config.yaml
rope_fraction: 1.0
init_std_qkv: 0.018
optimizer: "muon_variant"
warmup_steps: 0
schedule: "wsd"
train_tokens: 1565000000
steps: 11941
Each number is 500 + 40 x the weight over its row's rms, rounded and kept within 0 to 999. Layers, rows and columns count from 0. Numbers have three digits each. The size before them is the row's rms in percent of the matrix's.

# o: layer 8 attention output (transposed), 768x768, rms 0.133, rows 437-440,501-504, columns 0-255
# v: layer 8 attention value, 384x768, rms 0.0511, rows 246-248, columns 0-255
o437 099:462445540463517585532403509492411548522476545535503464581485526508467476516472460536441507513535450414539527576521557532510472544472451461524445441508530547491538518514454537464448530453436491504550475528458430450461524524469526514490544415506516479478404475448463519442530561585574537560452523460512431472506473545526518442428417549510525442497453508569490503421478565468503434534525475535487517494469542389532557501462513478492483492568550483484500585537486455499475523473494535519474462494577473560418560519499545487543530411455509450416521559523528555535532459521448503556483540494512520548452521482584561508523496539508443473447508519508471609398535476497562521508539462480550481493565496538397494592508534485453439509435514477502503520500461512453479492565480472
o501 098:493530519520443587514488415523460534451507572510510539558472488490532470548483526511476508411460503541469502453506496512540480440511508431491464433470472540572520488448529457496485409475452530529495542437533461514517500485428515453482474481544554503497495491522522473555495483563577439569478547554573484533497478550503513513503497478532460452506476544525473522480447544503548484491529474579464446552499468510522527446497556409539473499497498560469504488433500507536482496536550517481538503434512431552447486576517570532518476501503485522467514483488431530511437535464511484480447507514508509597521497447481564558502531558569554564493495450499490536421591568491472526489469527495470444552523608495519526543549510404434547506468537571509557491519498494467481566458543515
v246 100:478464480466517500512514398513516506515568545460542521506477506560458499487430435523448496485490477512450555573517519525529489524514509480475555453516423551538507532510489458503454502499507540452428508428464505550490436559590552481525456536540524551523535541506618564423523510538518525520490493461547514512503493628499535491480538477515415419495491538507557479503468577497554541477547516498459432508527464473400508504533507433449469451467444421523565402505493498485436566555542528524554492478510540415523465473454477522518499527520480505513431412466486524533490489442533517564519525493481435496509469525462510471506507525528542501501522525486566428524463539552469557552511516488415570475509501499409505479479551513551551504490422543530482429450511503492517545542501549
o438 099:418465530516443525501544447466517505509575568529548540514469511544564549494516541557472506549527410473428492535497491499481429550461439508442577496518494555390525490463469494445467448524486536567512505471493447477430532510459528516555501427546523513513495513532559530522558467485437418496441479536482554477496465585483529532442531433531429503457432487562506525569454489471460595477472464498464491499521428469462487481612553452487519508479468490508438488535486463504484521571568417543446467484496529520493515485485577471491458501517443495535467566532440530532498595578467525537457470509526497467446418447564483472548468501589496508501495504551531477460520501556520576463452521494469567362568485501485485501463619524479425486541458474523493478432503469508561585536496543
o502 104:548509452498533454453432516454485467466492565515520484528489427515515479476492460514496563474530535518508503550524523487495496520415505497471540485524465400497511446528543506508512459592480511566477512445459531493430542567464461444566503491557497509531492485541517524526476439530500508502401499536523473528507489504489550498438479446601482409562501459536445445548499530460517564511475456469466483471519478481495472482508537393472540417546459509507521539424483489525505517515566521495452543395475555527560422431502523498518535475494466480450503478472511530540475507475555533474565526474447494481450478488460503531451449577521488552434493470521580500554465497560533465421472493505460515542585483489452527544501533542468542520596483496428439419470488481550506452532475523
v247 095:518501498564449461540485490572515535470446526506471550473414519491547461521481500564495519550532537383533515510492447474487554452485512546498495493465536436476484475494483426473444488463492464522513496508529545545497522570513475508542535526518481520518477505514560492560572483493512486507473538524475547501512428470522490502562516504485432470465481543462526517464490454545476549555551470553519501582529441467473480510444470470541436436530491456479534527469517446603547487485472556464512433463456571431515532491503486497497501441483569507532560527483503484481519541487488585498507530487493512460499485472434477484449479506536519536536446541526557517552513522488495448536441488452538498584569582474517584603551556548533446416411499495489453517516528453415445497411546470
o439 102:482477514539529521522519493521448501508455528498541574475502546521535493483498505570449467583491487434561531512462482492498480493481601566425486562529481417531460457512537467542461491464557508493552484541506470530503532509463536486445486543537550499446480509469472469512539515617483515582465429536476578459467521429578429549524513548519435496511476532481481533452541534505498490506543478484495535492509552536504496508455520438541422437479557445420487553482438456493606458483455495482507514426439526458417582471548574533504499434497530562584508501516535508471448555420539495526482451464506438510507520456560549530471501497466527474554528493482534543548470485522518497482463523479423492532553528492436536452528540469526511404471546536499461498498448547476501512457541476
o503 094:523460511592575472482517536492468503508463438479476546448502520518449476443478476509448529575437617470465536453524426476498468545478449548511515450560540480419516432463491455523481531473486596615476535514480506475428512584502556497538492499543464457425490506485494453500557539542522458494492511525503470496476553436557500500460497497486502415501453431429461444442559475487511521547555499517547479491556416480491529597482528509487491498547525524496533459506550477515476525485481599562477481467473606439460573484489476401522616461486601538529562450545506442466464514445483514463533436511439371427508533496469481444441589510527533540571526577511505537511494495489549521467415495547482532524539478488491560546526554543543493471573547532516531540493445487517557515443535549
v248 100:501490493467446530534495483485471500488554511497468510514417451551470482452424575472589568532462388502578496515466480497480469553467482557466499486497536512488483436509546500447523513515498486469512459508436528477544492541509503433476441557519489502508516481535515523520532470410454519523542506520538536502555533478539489516556455470470546521531430569585398453462489622467496537512483476500450501481497523483430555444502580483486427609450414437486500525480488514487508545484495445503541504524485487553558550520458538524434529485457496550487518500608513521481521459407433500505505450549542549499490552491466531608495491502512538495533466504573456531526583490452512483475493485541499550495479451458480563449466460437555478538491515534433443576492509483498503574553435511
o440 094:464487542441515555539510474492437502464519580486508615481441498579359613448507550567492574504495432513520526478521437421469461523462530516473570407436519485420411528509477517492469504445436486464480467534417444507501461509467522474513512436519495449517430513502468470523508462491481563479469421501538514471566484449500557548503538446479492418578462525616521494441530552420451488430467473487496514526504475499410523548486496470467452429497467500516546481514470493467477551502563418484458558487411487550504543496477500523491533474496484502509440493594519548541509502459479500407447483491507539539567470487462526496503559463490550488586434474573499541600569474465467441496454567503523473527499476474514467486477516415472493466498511510472505515478443522538531531573439560
o504 102:534488543489478529488511508522559493516562529520469483517503447504458470511470543487569524595506462556532583477510518442434492473481454538543441478497567539401495512517470535551424427539499465428491455385490465466459480484543524509456471564487511503491494508461499445497536473515529552464529469460541577508533461542524434550444490507419505532443534560567531505469521574465422468531480521570550505499520512558463552484448450451464494512493523546460526504491507550489533446442498512513514504579466451499500569546482473529514534553484470504496457471590550498426493500462457484476431448536506573522468514457467506496494500510512545496492515529579547527466491497426529463530495467467459521563449493462506536481503490554558549521484501581449541575489501473469450573506433574